Part of a small language model's weights: vocabulary 8192.
Each number is 500 + 40 x the weight over its row's rms, rounded and kept within 0 to 999. Layers, rows and columns count from 0. Numbers have three digits each. The size before them is the row's rms in percent of the matrix's.

# layer 2 MLP down (transposed), 1024x256, rms 0.0612, rows 738-792, columns 128-255
104:500487484447482506552507465509507396508505498471487435514455587515534422498511509485504459498469517517484446456535539546566580489489472502527429465487513562509495460536467525541530520532515498550498532517556449447458513528482444409538541523483545515498507588474474538434533539491436468536603482589385548457531510498520482535548524426521452525530509445453461508610427474460538526583556
099:522451486553486482506529488463425507441569446559573527500476487565533382519543502455503455427485447524539470601505534433474581503421498520484456444499440448528501512573492506532444520496522590434486517480475410529476482564504495539512487541349497483458526542566445438465522538474511478502398414553458535451506515532520532540564457489478423499561491438477530520521526489450496482493532
098:469487450422558524436554522505486501490506481473459469533538518542542559523504492528521532528451527444469474495428440497515508483565550504503619487532455442454522567469521488475530557460460517464440475453603434538525515521524467441480478551493512486533514460615475478489520555448499494491510582495545550544512495482575480507452437547481477464473470512557523481508517548523473559496498
094:397502495461492499484445497472528521532527528495525534528455473455586502526542485495509537540553401515455451538494557473513511486487512500471518542552500474546413462529485516429460443542449570543500485525486489466475503526449506548458511526535487557542478457486507552483510479477551539524482565491506497511495409539518514506467517483507528516535526468488524527433516510481459502442452
095:488449486424503497524455486517463559476517490446576509566422488525478466447490527531550513501489460476449522557488430455550543515567466631455417481450507518475475539523442500446496498471550468441449468466545504489531575445504566487497520472481505500511531437486405407453506434499510446563581588479498512485553419490505499432496422431525494543433495486485564485503520511535439529536496
087:497632444460507556462505530476519454492479496519511470557529538454431496484463535440517457499484500509498590509453482466591515431534464486450447476533520489519510484561435513437542485515538512548495477532482444576518483498531476478482449455462464497499541509531455412518512541493513506482448491542547532526544492410561461469490555497530470514451539474518482499461504401513471438430482
093:451524491474445533483423509476490511542494500500543496541556435497535521567541468559535481441534497514483493487562485532492511504446536456578565475453540516486507484503448484502443501509494472486505471466535609479506501499465500454446510483593488434547411514582541518560540540461496504389516471395547533584463486469484474532480467484575515540580465535506555521500463491475475561476558
095:469525560449490496477457504519446518526541518482493505520545465532424585481458493492493476450521504477517528466464553450511417445588497599527531473521489517523517389509472440459478479506530463446489502482548471482583485518464441464465465549525489472434533431537458486500569460516526484496443502508475480533465458507509520496488502527490524471506499523511483524528489616496524461495479
093:504495419515493488518558572541483490519532467545556568546562488446480423541499510461473491485459507493539418558498505470517549489466503465431452536500524472526519510515521525491527427514396496489543499518529473501472447521528494510527496537526524555518412479408505454549471516478500492480505531461547469524496530540484475507482491520431497535406460535478432476526518479452528534438376
098:524497457531478469537487516465510528499548506504471515414518475444490442479537537477456507475516485561539507472580510585463520568511561555527567510487486500531501571535476511496511492517482501512582474529502522548564508441498505468463407532521511522542542497486419526414498448474498475462516520431560551491511523545461509495662499521526508544479529519557521410517511405506536480489556
095:548497491474490513494458434564554523515468501479531540450550521534437534501461489547496431488515527452520442475428538477501519574491466505483486500468491477507493522555398488528464473476546445419532535500526452513559491507444533484518519477502564435444490453508545510497454545470452576530488503480541465460482469509522458527550481525450471465519413581471561524567551499491462573556472
105:539553465571512518495525495533482426524495492600498476505554526483487494567517500546461462483514480511466484532534525508508485512413560535505484531513526530495595451558529478571462535470496458470470508553477505465449458492524453516579508569433560521506490548493532514494490485403546510503506443506526497434439548483474554529409582493501545478494511424519503581478510513440423591460515
091:475481521498513432464553494541544534465452504480546512505425460551559469549483474510541523540527536476559503440505569463482470469441543447492454506505429489513476495488582495561470477562455526577485443483557501472447497458509611440518561489533470483524507529552461472409524513565538446459459501471497525513492557553470433475480480479515533575584448506527516464539466463519519486498521
132:520489522567456468563521552524580405514424488477537483515452519466581433472551500529508408478542508492492508518531434487515516592529445589543463522491456507504432495554494555483511490493550543567542512501455462476466513450479479479500507530408447509453484456492481406423460588408502518494484461568429515570514477524537466509476480495452565516520441499496498499599497510469467544520510
097:534560465502474442487413464512349543564502500465529543470501546469450563519495452465475570552486488542588515479496551492454459401492514495502547502504492491504544537499577498490519493437493496487491533498490514578541472548535554507489480504579439483471531499536501505501521369511569581475532448509562503514510484500479508514448463505502446487482536518602454496441562549568552520422533
103:526491498509506525500509475493474538471430451524496395470494548476503475458483606553461465524491515499504500513568490518426485614516531459478436555471480531436491479500454548472483530475557409490528524476545472456499480498528473529538497467481499474541564516487457535558473480502489550554471555494483510515490472532417456505502538517452476439507524490549497494556453492448543506510512
117:471528492479487494553469476469460496486517491552586546490380495460537454540493481506544538516536472504547489491486508507501502534578504436536447468565512509475526512499499465443557546498433538560449538501511416469464520552496404505454470510492490471539459491549502514518519442572559568476530463550430497505502475467480418499478553483593461472457519482561481529476485496502583454452497
096:485527513574440532509425489495426413519485501457514465452420477559487424480456541496420466552468546488512499504486410509528510522520533477574539504538558444497462403468474539520501477475517516487475542439492472478454451604527493598534515528525448566513491473537612483450434445517524531508584401543456517473508506462485476478488498508429546487487496559531453486559470419512485467462486
086:510576555473521527510471528504509518496427477498466510508459436484462488497523441470528549504550505444598519474497506465488465565514524505497564520536523509488525485514455461504512472502481503529535476500488572441468493490476486476518500491512490464516502534474529449491512456551519496518430551403499476453505594558481559410473479424461531542592513505442548507471487503534509513403487
100:402540483433461456494431551525461544497535410481462508491567617474477515466463451511502589539473557529442521523477555517472491460621588472443521489471537516457448454480454536459566504495477512462545523453518529492517462476519467512530495465417511546463526513493561480531529463496491491493552499476545506491580476465492482583474466442528482480502543477519480481481457531543554454435523
098:536532464550455499487498498537591519479562522493546485499455500564491530515540499385499427443495514516480469439548455530549492510535440509474462469603456524558460500500553500472496501461518544476439493522509518455543409541555516439576511471508497535568471512488495525466471526487515492432446596520480444423507461487447472474522575513480507470458492507483500487504499577436526477560480
096:493507529520538485477540537457498447529438460437462556462488514532481472565516519494531404451465500485490525466477505520488494535463475440537514464549547524426490534534484558477536465492447488491476536478491424555499464556555525539485502468544552501613508534486520479491597489514472546447541520581489484490405418521403467518452510525538532479480472516556519464508487528513504592510541
104:486497499486509506483505490497548482502519502486484521503560511484491523558525460574521552461454516527441465455443565439483511444444584476500546531535509585489572570488477542492528488480466446491433446519589530556550543541477556471532498428588486451549511484478457460478491446507522485522489476479536562565502481499474545480405499523579510518549502582559470503453466518492505578495510
097:510461589517502516570457438530489432525454521490556545482462574502508539519499550540493534523470499498498500486553509602506571564463512529477473493533488573488430446530499496422431555469487534552469571452555487472581497500470558510550494494494503536525493562472467458500545447482514546490604505500466492460455508493441488565536465507496508579509510500539484566486511507590500558452547
096:420502536409500464522471496488408487506460449486488582487490507535419552519519542582512504449495564480532425481538425614467505473496437464538588498502513473490543544497472436486500455499485471453508518412488517508460452436554492480506480537517512502515423448589548483531468422489541538479471486511469554444450409499450507550528539556491505460542541481485455431484477535523509473508477
102:503449436458456486437480502521473498536584518531525479504462543462539513506487518517507512579528535558538519477539424553449518533445503499505496502520576514490415519511538505534482570514571481466497522487432553551439451534405428537471511532484546524517493502504507507526422509472485470526535489547467454556379501530497488458495477491468511489527478483531558513503601487519445520552497
097:547453542492504475527489466457532456492530551409517467509466512482441529484546553524501445488428486522530529563485498445459616446486532536511497448543545492541524486534468494490532551504489470479509543597586456463469595498521415545564504561537551470511556416515495468495498533551518495507542527500485486556489522462520454507559574465418526450428438551494435467552491501429487456489504
097:453482514488453486567558498520519465533440391486463451470506589504469569607496477519530525479494479506501561500553448511452440533590464502509540506534488497509482512513553514480475525490527499468517543524467528456505479521506531563553516494505572521481518516506444521469439483493551514516501533458516475440517538543441544531473528584551486413515519440477476533501481530561453563458508
090:386514587476558480438505497538448425586481476530489562462551490495501447476438468434470516488514525530423528459546565541493505561482515473505494464492495525546495511524488507506462541493463538441516492461429543455534383535457481496491532464505542487445495409505531511464526494551535492461443484513476506554503527444526523512469461496543425541457511520506546475512543473493582525459519
106:530515516529525506519535513500573487578433503510463446526512588503581499523506483535469446542500461541521567456525462515456488526497546455523527512567520458432526461518458509547463423642440539546592526505531491550579485473489485484469470527475455506502428440535481535506503580533389521474474473533488510579446555543545492573460533507509494505464439554588512440453512493508517491557512
095:484468479487507475466464542535436532479503473495514551563519492561492425523471437492474510493460488465468531533461543468523507491510503472558497454538435453499503406496563547438507450527530559492426523472529484468453491438499432515472455438511535510521518511468548527487543529534443518479470528449436444511558514455493530452458512452509504518514560477499545534490437545523432546459503
094:470527449511458522487424449587482460489506494534523532497465468536491544499489466497485498520466441537460511500515500509482526463562509497560510500524521535521513475528527507523471547492529578546539539506521570508461480589584482486556558463555587545500538561576560533507550445520553557431458424531449512490369439490489416447453418491507516512492466545419414519424429516557497516531539
095:512485433522501478544565425501545496488447538493460491524479481444563557514482528512463532467508482452480535480496486568567496512488472521461482512493497566472541483450487478493546514525536473468502470499492535526460467506491510478473535505497484500433484599547550502479462405476482478556576536542506471536446480501460431538478550524505474511523528512555536529537527475590554541584603
098:403443442512417457515452482543427464489485496507536499529474506566530405561468535522439478536484552517536556553481488491497470478477454424451547503538487497536536522501505535514474503494485571443475483517470532514488487589569474558547561494462494537492485548461540555566443399469525450506475525471544507465472556575499524544525558506472487505481431462533419500529551395504510502444471
105:481538493523615538527446485502636468459445489540562456464547502466467524416506508514523500483525442524459525484555502484552505489499413492512512518476488498491526522460550515507497500465498501496453496523558541582453497445553457565556463497491515515486551483469541450482557496527532484494483486488445548525488504523521523477433559497499506532446508486521555508525496459443455495503587
094:550524450448500523507503523460510504475579518462490510513503531516443551456548525489574552465453628499508553533476603500430459491501504485454513461488507485523471515493534515471448461411465475440528547592497511493491533447510454492491481587476541464589474416520484511583546511513509478485496479504509499508463481515539519500519527597556474538514511497446493446524485475493552515525555
093:500501539515497475522559517475484527473521478550443489461506490527442482518522480502605435465418537468487417499505518501448531488516442569501484589527545550454528541496476528543561544470422417502492545388531525479516554456487500505490485467562517419517560483541547454509548497508528508516519517467496480463472481531458561484487450556518552517463535540505555451549491577508526445461475
087:524466496467468502434527467455371488478555508525536503477528522492460531414457488488497516532470491526452534486461487526439444447535558478528545526462514564509540582520491459498472512462454461483459498450458437484412488523477571459607495540505440449502528539536438545498487415543517485519525565451476462520561535486497630543503548512566562545470524526527440436502501498519531500558528
097:510515501508516530490531535457399443474492574490461505489487590540471495465501468526494465537455561545439506541507414490516518513530492515523491493658507498501535474532536492513517475528433421513542480487429465551496539510462450548502543488545510583537480498496492468497523504533498497520572457496461505523466586503509538479503521525533555441492550499405476459487525429505568486517509
114:538465531497527541546472476515446474479463466507470446482477536470427555487470493518501499508520505530509513497442438505448565516519486536558497574489507589490524481510436501405564557483529579510555459431463577495424511544496496526478451508466528471588544461494495497507446467590424590493507488516504463510461452462501431542450529529586489488469475513512516476573541396518585488447515
091:500534484460496496533529524472486535509564502514542517447559488491529489619445533484512516437459469487544429496481480517588388491504481502551529497531485475455521519477480523561550520466466442493498493562474521558509489479465506456455506561521458553508504468532430532621503428504419463566520506401601471490475499474538569512485474504567476465521485443561556476423559547464523506555469
103:503493470456548542544520527493535558463514459499587490522538437513452556439528471524512570528485470462519519494449447452513506544491478536508456506473506447555448473535483434442524504545420515559504510509555563395499533540478492535556511515484476448496467471500474498493484512533468646432559493514520463501497500489527543468565474519543512475523471462529451545505511571547548511494524
099:434552455508491578483562525526529497498509458467485544487561494434470569415500512475586566433514576481429514473453573508422467486536533502469477515434500483437437485538436527471515549460485546474469401456453566473534525537479499498543526479489560497489456480575573517511548497445519507522472519487520471459554474542500512468489494489475462450493530509460512419453514543514573503490546
092:451540490456516529536510513550500543596540507482510493510530483514487598534509482465471492523500520569502562512443563444486526617468530489445534503461521462489436545486524499463526483516502543573547478470508489434507492466556460510571462432438494511572541443478534457442435559577489456508490498490486429497526497522564528482552465520500559465475479503494563502442540530467483492500498
088:560585505522581420462480432535503514485469503506453509429523509503462426519478481505493492442472516515508486444501446432581510472492486467478447492567527561567483486515460461487484537455512473511462465500514457580565489535518542501520476590556538429524489452575456442493457512540498446514566442550504500507550497481558483510512483509525500530570573514436531447489464550504514465555448
103:543453507437443507466447520459426516475556476494507491541527567529542502529518478489442498487561467545506477557594503414440512516439492489474465471568516400488502488468502437443455512579486499479544489481461508508555503539529482547505477529493508488464455496449510481518578506523570473469486506484500473470475484473457512443519513568457438490462492479552452507468555481444568511488554
106:500514514491427577500520549559477476470511507502524497564537473550487550464466485425529481547521514486509508484481517420449478498473493532502474581454550486502479519495557512514467496487556440473533482527471436404501494540477478519528445483378499521542445512460453466538576484456513474540466554491488412522499497487486473502478465436421484500490538562513541504472536488471472546484521
099:516443456446489464501496523447514542495472556490545452533510553540551505498499503499478553520463543540510510499523516508435526412521480472477492500469440426491560508451503507425446436581553588515488512484519441479532502467471531532515474490429579472502499511473398562514464457503561496412522582536438515510510467558451489499530521502502464533499475584536467518439494563538528505472536
096:478541511526451454548471490485484418492495490455506428499474519447454503429436537500478449483534523586473500519489515540516482479484527461483521467522522495530448449543510534604522501503434487537471494558514484448536496456543500489475438509497463547447510488499438471501531479558516468595491387432487494510469487538500555531522494481500528470426543493500547419524506491493492410511549
103:478520547544519489504622562450599441517468501468613501491576441517528466488501506528478520486564467438481459576512463479488534511507521546483516518503448489522437508538468489482454460491525532558490550533602500533543518480489575490498413469506491494487477471482404472396488522553370597497514506504535476490443491501482502526480510522557528495463472519482540511548455528509536577571481
089:503465524534446466435512489526500455493512445473449463512456496501487527450586548472450500529467466525478491427499483537499472448471487448498538498545439548519474496545556507503519440537488553523580516608502519544566434415492439494524539552505507412534583521485466452477479637473532492516466503515455521549531449547535551458559510534483539521492467451477488513484507534539451493483475
103:492424540502533488582565501423479486477544475467459612469507530552456447461438502465459512540530437419469495451495490444460487503506438495465495476530539537523444477619491490479525529456513487528499528453478523472482505528543507548507534501491445534461480484540447528496544514495477443555489427532522456484487465550536500577502468431559497523525439493460506494549488495497486483604462
105:519582453454450487531562497547609530499441511428496491460485488411546511492494508514458520402536468464535601505493524485528493531545509545490578489427504535475485501468396485425458515492476533525477488447489500408471458491501501463442475495526577513466505436532486397484469581521543534519560530517524443500497455408460532496556503527493481469442431520446469559496503530576494500466483
103:491473444494465562445541567505479531470491502599474494471558529525602470530500463497457498524494518562506561510549473488492442478560491505462587437543481455486514615487533520576406446555504540520580505440477461501548456482503434492479488489495571535502502503485484558533498629541481512531486537531424473546550455555496559531479498504562465493483426505509465510546494552425511586468472
103:519487373471483509486540526501422596475526501522427553550495510521546573486501528446504496500416554562496553499553406469500450500509444477462496440560510490522536474476553469446533538514502455520533509577458488446507512564460485531486535454516531446525555472531443552513467441502543451557551522476530506507491521473517467480507447537539545492566399540541428467426439535488548527469583
# layer 2 MLP up, 1024x256, rms 0.0641, rows 739-792, columns 128-255
098:537520535544477489549517433506560491580495468421496515522533514472504549451566442517520531515457513523548485439500471530557478531543518544501487540501498511593474493451559451524576528546455487463523453512503514485556502524505478462557448517619565485513526462497499531552512504509570571492434494471445495538531493467495538463482516502552516514501509528483533512474454573540519523474463
098:430518490515473447586464464531530492554478467504563569473555484521485518482522541438466527472467542527485548535517501524575478450381445523549482503491476551467480509544484490512485519450527550538536502511439484452494466432467464522548493477567471430511496495489539530536482533495526564494506464473486487399451482523410527490559530442557516453454534481415489571521562443426535507487535
100:559469543565491506573516561543476414490467520484519512488513500476504515475508475520547462486490619543543518452492482482458486482487485554529494452475493472464528532473582494450523441545539395487475409454469517537474486522503502540504522528545459444514491506588481462499504522561499471461490506509563448463523559424474451481491463501477522510557608469512516476535473440534558431534525
098:432511476497471523460511416508526423494560525579454474479523510505525478534550561458445514529486543398484502454515522565444442546470527462553568533512495441539461501484518481501577531474511538561523452517402541450460422504468447525549470467524463463469514487493533582529504525452454519537492438525487534418501552505551563506520511563473517447529495507487500503494497537477596450457513
089:454393504491455477518496495517523495492596495507516521472428545511443520543535538536437603514531573489464411537464469536420521499517507579508561535425448521423517499423572437544478512511462480527499498468565544416542511511479521518495517505520529480505456533489468496591483473565451519493498488459428450471434534523452533487482462511489515456534493560505485467502456512469496486541514
100:483500491508528414588579418524518535445515496503506491473436555440454546511450546432468502526463519506466507536418498468528507460500454514418451527557465545484511494509548485458500547534492532495510520485526470536474529525547522533493424475435489558481508525441459472478485488551516478631466468540485485448530491537572571488526537561441513509404470440538452498478526508491521427539451
099:524500459507512525536528574471493526526463493525518490421563531511551495511485541500492520504464493501482550568476491530582554528455547509465434526409490533462512556476528516485483535423491466516399457418414543540454498476483537506553427441497532527496391528484469556501499541544462517480605468466480494518507543509496507502556534457539524500470512473454535486513521410482400499477521
094:518443513536481489476464468469569463443525454481456490539495465464533501465516573564522518530490518541466543451460461536520480488468456587548513482444479513506440505434479456514550499463577467506503506522460490512509462488471510488507484499435465454509533441593482374546445504518542522535452504507492517429458465440504453476464555531488521488609572491536545479498491492544551492466565
097:521445514493495505488486469445466498520518502508458551572567538511540455523527584545486521471428545463475525521494513478489503400529464490431467494527444501449452436532572495523453541477478417408482506519470455432576552540492518532510526568520459499505411463574507406520523506563548484461464497467536459496474500493565504459360464466497503501514471535421468616526509508507556477469447
096:522530452515507463594509582505521536402455513562561532450501526495599502469545498493489558500500487533531526554530475599532491434475520515421410502455468532495499513519564506530509484549511470514508464418412544510473480478518504557492474512400474475475430491491484485499476498569509431477462458520540493609520530463426529399461488529481496506481515506484442470529463422512458521381467
105:516495476471479497486424558484534407411536484442537485493547533542582477449522513563504488500453491607542529530509451448568546513577463536466511494470462515463457490519486428510493430462594530510473554468533550462506487498482539450555445522562489495481423480550462540496554540555587564577457421468490476525530485449459506433487511481475487483516590532447466501534546436522560466437490
092:536497500489508495517507481444538487498585528463499412509492519466539451397528571540468453479480471579516533534571433551531523434503485529481566489453498488474494477521483524521554523497554505448521497547428490475459455510486421583481488517487467507486473421486530416548464474462465543494501480487519528455519504390543529512550532530434489468460535513436527566566490420498519481484461
121:499536491507523518493423505435544466518528509477533461578502489478524598442569500548470521441480564456510465475528458456514526482479504495497468499499531463522473523518530511550517482518517514486537487397481511470430459566517431537564557495482519472529518444444444452523540530419516496470449412543433561455588513460541538487517520493478499497489531539482573542547432493491458523543533
097:474480506487543555545510488404512457431553489523520496475516536444473529498460548498550491494521498453406490500459441515553554510459473541482438533570534544458502506474444501478514472493505439478449448513544481447481577495462488544517483491454518459573448502479462526568494575543487442520496502435475481480494488443473458479519519542564586496491530556448531540505409447443515508502476
105:469497492489380432625428475468472500495518498503561543497510562562524542457549430523486567507559496482545508486489445552486538519475469547471470509486485498446423459474541503560483505464553533539469509528511478549546515487457467512508465511495497564470461507447532439551517506511508543483469465519538524427509528506522517488460416528421476551527518522494527516494571527502530522505484
118:449498519517513512549504459500506513485511420500534596539505538516530606431489484492475559440475550552485528495543490509572524403549494451548501531497463507534502480481519468497438527444551583529521483439493474526551474410536517536510538493450517510386488500520509495468517555438531566529420498460544435490513526511524487510556509514552545483515491528558511505481514458518531528462463
100:547450489443534504493562543473498543457525497491504539453567473455470582534469453473598563389515505541413495528520484474482497479467486534458500549511445565506553578519517484449461551539444451497447472508538494468533529441462563484477485469476452423512491548414423518545539486547501461500451535480585501495474516457507560528514482572507406553504468439515529477462532568476536541523549
094:457405510529528471464471437502487528450591530499544470485488485437488514462460561509494517406514482535461469536555505502481531453462419504465403484469473457451496537553507527492435513445521567464518507507533471526532482487554475569478492469502604439510493501493478456529492523458481529501464504565538537522522463408572534522455483532487561541450432503557459425533500492462459516528467
103:482473471520570495542534485413531463514511569563526488554468473535496501547520600512490470442499503436511499514441451471553557494459425545492552448555413501536563521503518420459487502505528527595537487525520496483459544517548549546443532531540562488493467525541415542549515509557502531498457473519463561442470541478525502445607523557493499466533485477471580494491500454415518485494549
103:375454457492474532503524436422504530490538534571448468459582572433544468468480524612554518559516506485552551556490531525562501464452533488498455518398519491435522496565512464526467578512511447505532461457461457499484521497464444520459534506426501529461452465466564445500460488522474531543499455498590488468502565411541519451419482491491495532623508478508525471542442369532501501462514
099:493521468556463516574490498570496513456519509558507491442527559549531428468541524544522524518509503528471501522454460446506527502512522520492426513445432510490507504481496469519442628531548504636514463527492562455455555452480529492461443531442454467401499529497508524502396533455508497579497456439561516487536595495548511528478493520444440530507525504483521494593563460488491428456524
103:527519486535466498525501498458458527438498486546495480599505521437458482505538484591482500494495510517477467583519472481531607517490493464519569502492434504491475544520517519487499543549572456530556442388437484489497557503533472574578473526463515496497434561483527459492535528495408514483490492568540487503488443510516497473543502534501466447471425506534521474559483510491513416428564
099:500539365476480473461481512474504539470618484528432450482502502424580503457477425487534532509504519525479445529458485443502501438492497422498454497438493483520559562460522488557482460494478531525549474482488522512466517535544435539471501487495536475461460447545511488528454514498473524542422499478577532536474517463542508414475554516527525470487491515495531463499428466513456447488463
099:496399447489457560552440516518509490454504519502550452485501489530551519471433506532507515541494472558505525520505530466530518495494530498517506547479517495493513569511506507530461513528521500562513477513509456418522556570489491474497461423522552439497507415478399444495514545522417537493545490458475457498546533508512523447518517541565464494537491486514548530599500460494495477451465
100:486532494504533487449494528529515490436526531530548461499573526526492523426546497525520530421545523471472508494517452459577529449515472477527463421452494489457534466490491471526495425466522490486501547517566515505520573461433470518525468493433523492556473486596515505479481554501544462534498491514480541464580500486539483436390473481519515504546507501380502541520452440466496451425528
097:508570474518505476478511523482490520505516516612503543483534434522516540497484513518475546539460546550530523521536517546490538508468526507497483545488466528489460562463515458512497496496484496489440501456452475458567480472537596528522441500488423487482475555526551554501485520534415496475441434423600496401512486492479536565479412571531470543565472464544545517485571409555455508487496
098:449455478485515469526447562492510523460504498486529407430509490482519607460484554458527524430470554492482495478432525455532529426463535504484515613434486488489497506540505394541504505450554537498507455480449543578502546481539472442521495483518511455530503460538528468529482524511454506526482497552488437508521468511563504491442454476474539519465487567525497462501454527485509397435410
096:565466454444527574516447547418478488463491543504505462538495481488510464485571585591570554563530490499518462571470449404519540483559408522517521539488405515453513492564547473461471446549500478514499468536506545482488561517545530417496453515487494487527478521538439527525464504534502480520577506430512495554452518448486510490509547536527504513502505560483467478449486502518481484507516
106:484476540546475430507501503484508468493535525523562470529542549550501461449492555586567561405506507483528531464530451529494577445488502478526379497481431486549391485495494490541515516536573504466399494490485527480516488451457523532508533507429569569407459501515494434496488515455468453536530509443581519536508507458490490490469431504451481488499529505506494525564505557445552481456473
102:447536520515501453514526494533547469547544522573497493454471445452514675511470544514513499472552516527535478511529458566460506457462474496496532504441513556502451496469394417531516568521501419512562448532439485529551555542491546510518598556462465479458470524532502563546495516450471453535519506550534558494517455541558525520520421509475448459526486450481447506474567460461540479478475
093:519442505524493504481598508457515543481433489522422495438544553470498452557477553554486472531569587459458508552500443496545540510428477512407448546490512548418521461491506477496463444463522457514482497532474442507484504402448490483503463524482456495480476502449412500509476503478437487543513554517587500455593546450510541534586517591484447499534539454545563487554550514466480520513463
093:521501480466483536493534554469512530449520451553508513430563518571479455454453425539482458512467557527475546480546485493560528411515506470470479473457521520448431512494480479522560491516505481461482517457526420473604509491518480536506486484498517424511473469512465466531416502567539529479476506454537520470606567466492533523416448442482461495492530492442507567516560514509435454429432
100:478506468601538466514501547550577542474516514470468461514527474524502458429549559488528505434515476540548417501494498477488540466487518562506466469438468503477458561542471465520472498474486482498541460546510536497539545511502471496552426477487621450443498519488503457554398521517422528488436460468451512521578492458500513430432478498523579540518499474527516505558404443434443493511450
103:461496486520447503510507530466533480453545581523452543464426506514525522600526571579556440506479481484491471524429438424498502543479544500483502522500552466471497544556552472468460503518509444537523457450473543505478529422496469448518557514468486530441417530562436534551435592507442487497450478466481552555488553457499469495446477489501518501586536508512464478615477461515477405541586
096:471508491575527551466508445529513458448476499484500529546504520439479500466473512503488521540538443459412541573520486546528505515510468468476482468437478496496493527454429490507525498567568512554542425432481468516463490475507440522470490464481513461466451511523509477434384505522510453509478508471498527548555566466486440503530489469405550557532488502484542554502518484536434432491428
092:545507473515382471499489500487529536504513538466606492476479524454508517499457524516535551526501485506491552531423465495478545438492508413482534446451504594520533510503487477518476469521599497469455420511525491487504537545513459475543445548496520496538455491534409491459495566542398480520440455477539486462511551455533453506513535542531523443582465490489479538574420486464489462469501
092:480522453525520502532500513580537537464512510535479502568447524490519481595563590561460519498521476475501439534589448481545487477436499521456500554537531471447477457463468536511534473519519497522540490560491499510547512484562398602472494520571480512522491480460560460540553539417487511434528452567533532477493437478468416479484415500459477434452454480454535500487559483439497483406471
097:482532471480484445502570478544574514596526498467572500478509441425525520496483493516483470486470523527509456529518438562521474448550476551487524553449427576496423530487501484523497568531563514499472507470521473412455508459491571517536514489479496478442446524560526535566498503473548476434432502528553510559595463501599467444568429505460501512489464529540445567507518539542482524443528
109:481464530541467488556449562537538530448476533494545544434492489560516569440474446517515560448510544561503518556546501535517507491487541485496473502468383528518487469483492448501465574460527475513488487499554484507575501484534498517469513474577537511407488543557505440494515501500565510542466432542521502487552563451470519493529465469503471562466509523485521474518557462491532460477481
095:500503489563441493504473513507503486481468522462539520588479581601486476449591551477500484516440584553503486577570535472509570510521464481493516521451469484527464503550544443496453493542562547554516479449527473462469524520500467480521420491507491501459452555531521436454535552498538470538450483527414531486482501543449458417533477465465482464537465547515410472485464555492516442465542
102:406496475581439468457513526509500475505471546446573461438545582538520526456459414438554495441532514550503440520488515559585565443414522605509478514514503529497487518480480505524527475429504535439521512528401520549489466418584471559482494511482570509447428505595499508563503526428535527473460504457586519493511533515490427434502514496482481504470572547471505544517517480488490491440488
103:572459544516480451504495492492523431460481486536468477535482556510508532467499537517445478547510450536477471520476431410559536491523531524438484532519460503577525538580558488490467437503547507532540553516547536499461494525474462494537479441510517502432530494494454479515552519531523506592490444426442484500468553476477533457507587580526534514469523480522482535562474452487423507551467
092:508448482556455444511469497482521469441500468472462516490517574524519494503485473560520486472445514443505426500462488452544507432508427539529462483537514561488509480501464486520484610517523476543468527493442499533492495506559478551472463579544455535424498557577442502548469511504548531516530496507507522487440509487476479533510568504494449460520563468521497533541497499491508477488441
091:450467461471507522537489522526536531489506473497571530544549517451469508480529546500518526528478476512492488527473541523413512513484549546535520550435432443451494556481569487483538541543485572470494521544493457431452547478529520448487517447514513471503500511483557528525459529489443483530461472458546448482531551561493545482512488522505460456397442571622462539468538478487505474446522
108:393479477528511509585496509434491506542487462585505507492494508408459528540569566536522527535502525479454524516403436515610499495527478513459552505508515497418477488530569505536505469468504464507544453517459545471490541465560411504505523515504523520527464585555474455534503521528451540496496478505468491463516564519546538498499534506525495534510574441480539464499468426429419439492456
113:510517518487452528504455491552588510411450473549499507515556504522475500520521513448512469498542490451465542483426481427485523489472511480414477595472519476490513495483560525492527523472505449473554474554456503424457520515428492521508488503416528498568428594518440471529562590532517482593491485544523470485495506498451442487438456443471514561495541526512489487485532493412489498463552
102:484510495555417449527478490536556516464504452549515517483523505443474510504474458504492501508473576428501492508512466548578457496545536478514530526542521550497446507490470503560502567441553506499533474449427512487521535561454490446568475439494524486470444492472475490520525524460454502496510505525523502463590490457474483484411559473558514478541536476539510486506490468442514568465474
099:531466470531511550497455438462525487454521504540434543523527471516482523413584509533559531570478531494483455498496458462461492497470532532471466468410478482451473559531526434486468532441531446505495506463534532526497550488500525519574526391507542519523480544486518536480533498505473506506498544555458522549550544547490515446469447527538512508599489549492471497543464480460459519517495
100:565573469479475455489471521476489487493501539531539454525487548417506542469538495492525501479426513543487511471508531443517550471454493411450495510476508520514502586474506509512543505469516490471462436453397465478472472536518495545490512575519527482485507486530473423565520506458554538532470445495521570579564433466501479455543542553458512466537526539557502497437573438476461476478498
092:466554459533476444588474525522508559533517536565547532430539489462538575517463480548547470460518562472502511548513502503518481505521528507472450496547542493468474546425468490484458520532490496502473469425448452470517541536535461572490490496529496569499399425559495523554535524565477502482506501504599455500426568475483516488503533524537427499516557555566457520490472444534518500518487
100:536563450531456503523456403586501533489501519509487458533505503377469523489537518603532570528419513507447502514514499473502503388462497465475452446525543462542537495480437518448481535529607517488512463492522461513496423436487499490524500449508593482531447467480517454459546521462493433484458517532487501496589483409458518487411448481462546488498561600432492508467444520516510477484474
100:522473438514535480499515509429481484496635443545468428521493513517530512436530472468456496458487559507473437537535484560458545427469477476539474480535542477477524561452542511532526482401553463482570516458492452502545496504522482607526521481445492503477473499474550506523500470448566532519414482504501529464505483507559548448499491513457517525613529459502549517487536445467511421455544
099:556523560525455386549512457483560474525517509456485529518523518464448535510484562623513526500504544475535417468491477533527496429493536535523477562515445578477491451428497439482521524478514480528411469435473526521517446492514499521564535486481518433516476468560493467511470488454553509460498488490584541532499532431596519500570450530463561476578581453491532454468556513580557461540458
106:442545462503528512507496538491505380422536535522533410460549588470530495484488533545432516492516491451466489542429496529525546506497496550458444495438518533527482548527517471503538491516478509585497470521536593453509445559569509442586542470531523528443435570510476441458509576498478432560505435519452498488516564466494508517478481509513461457507477571501499435516527505513468455484542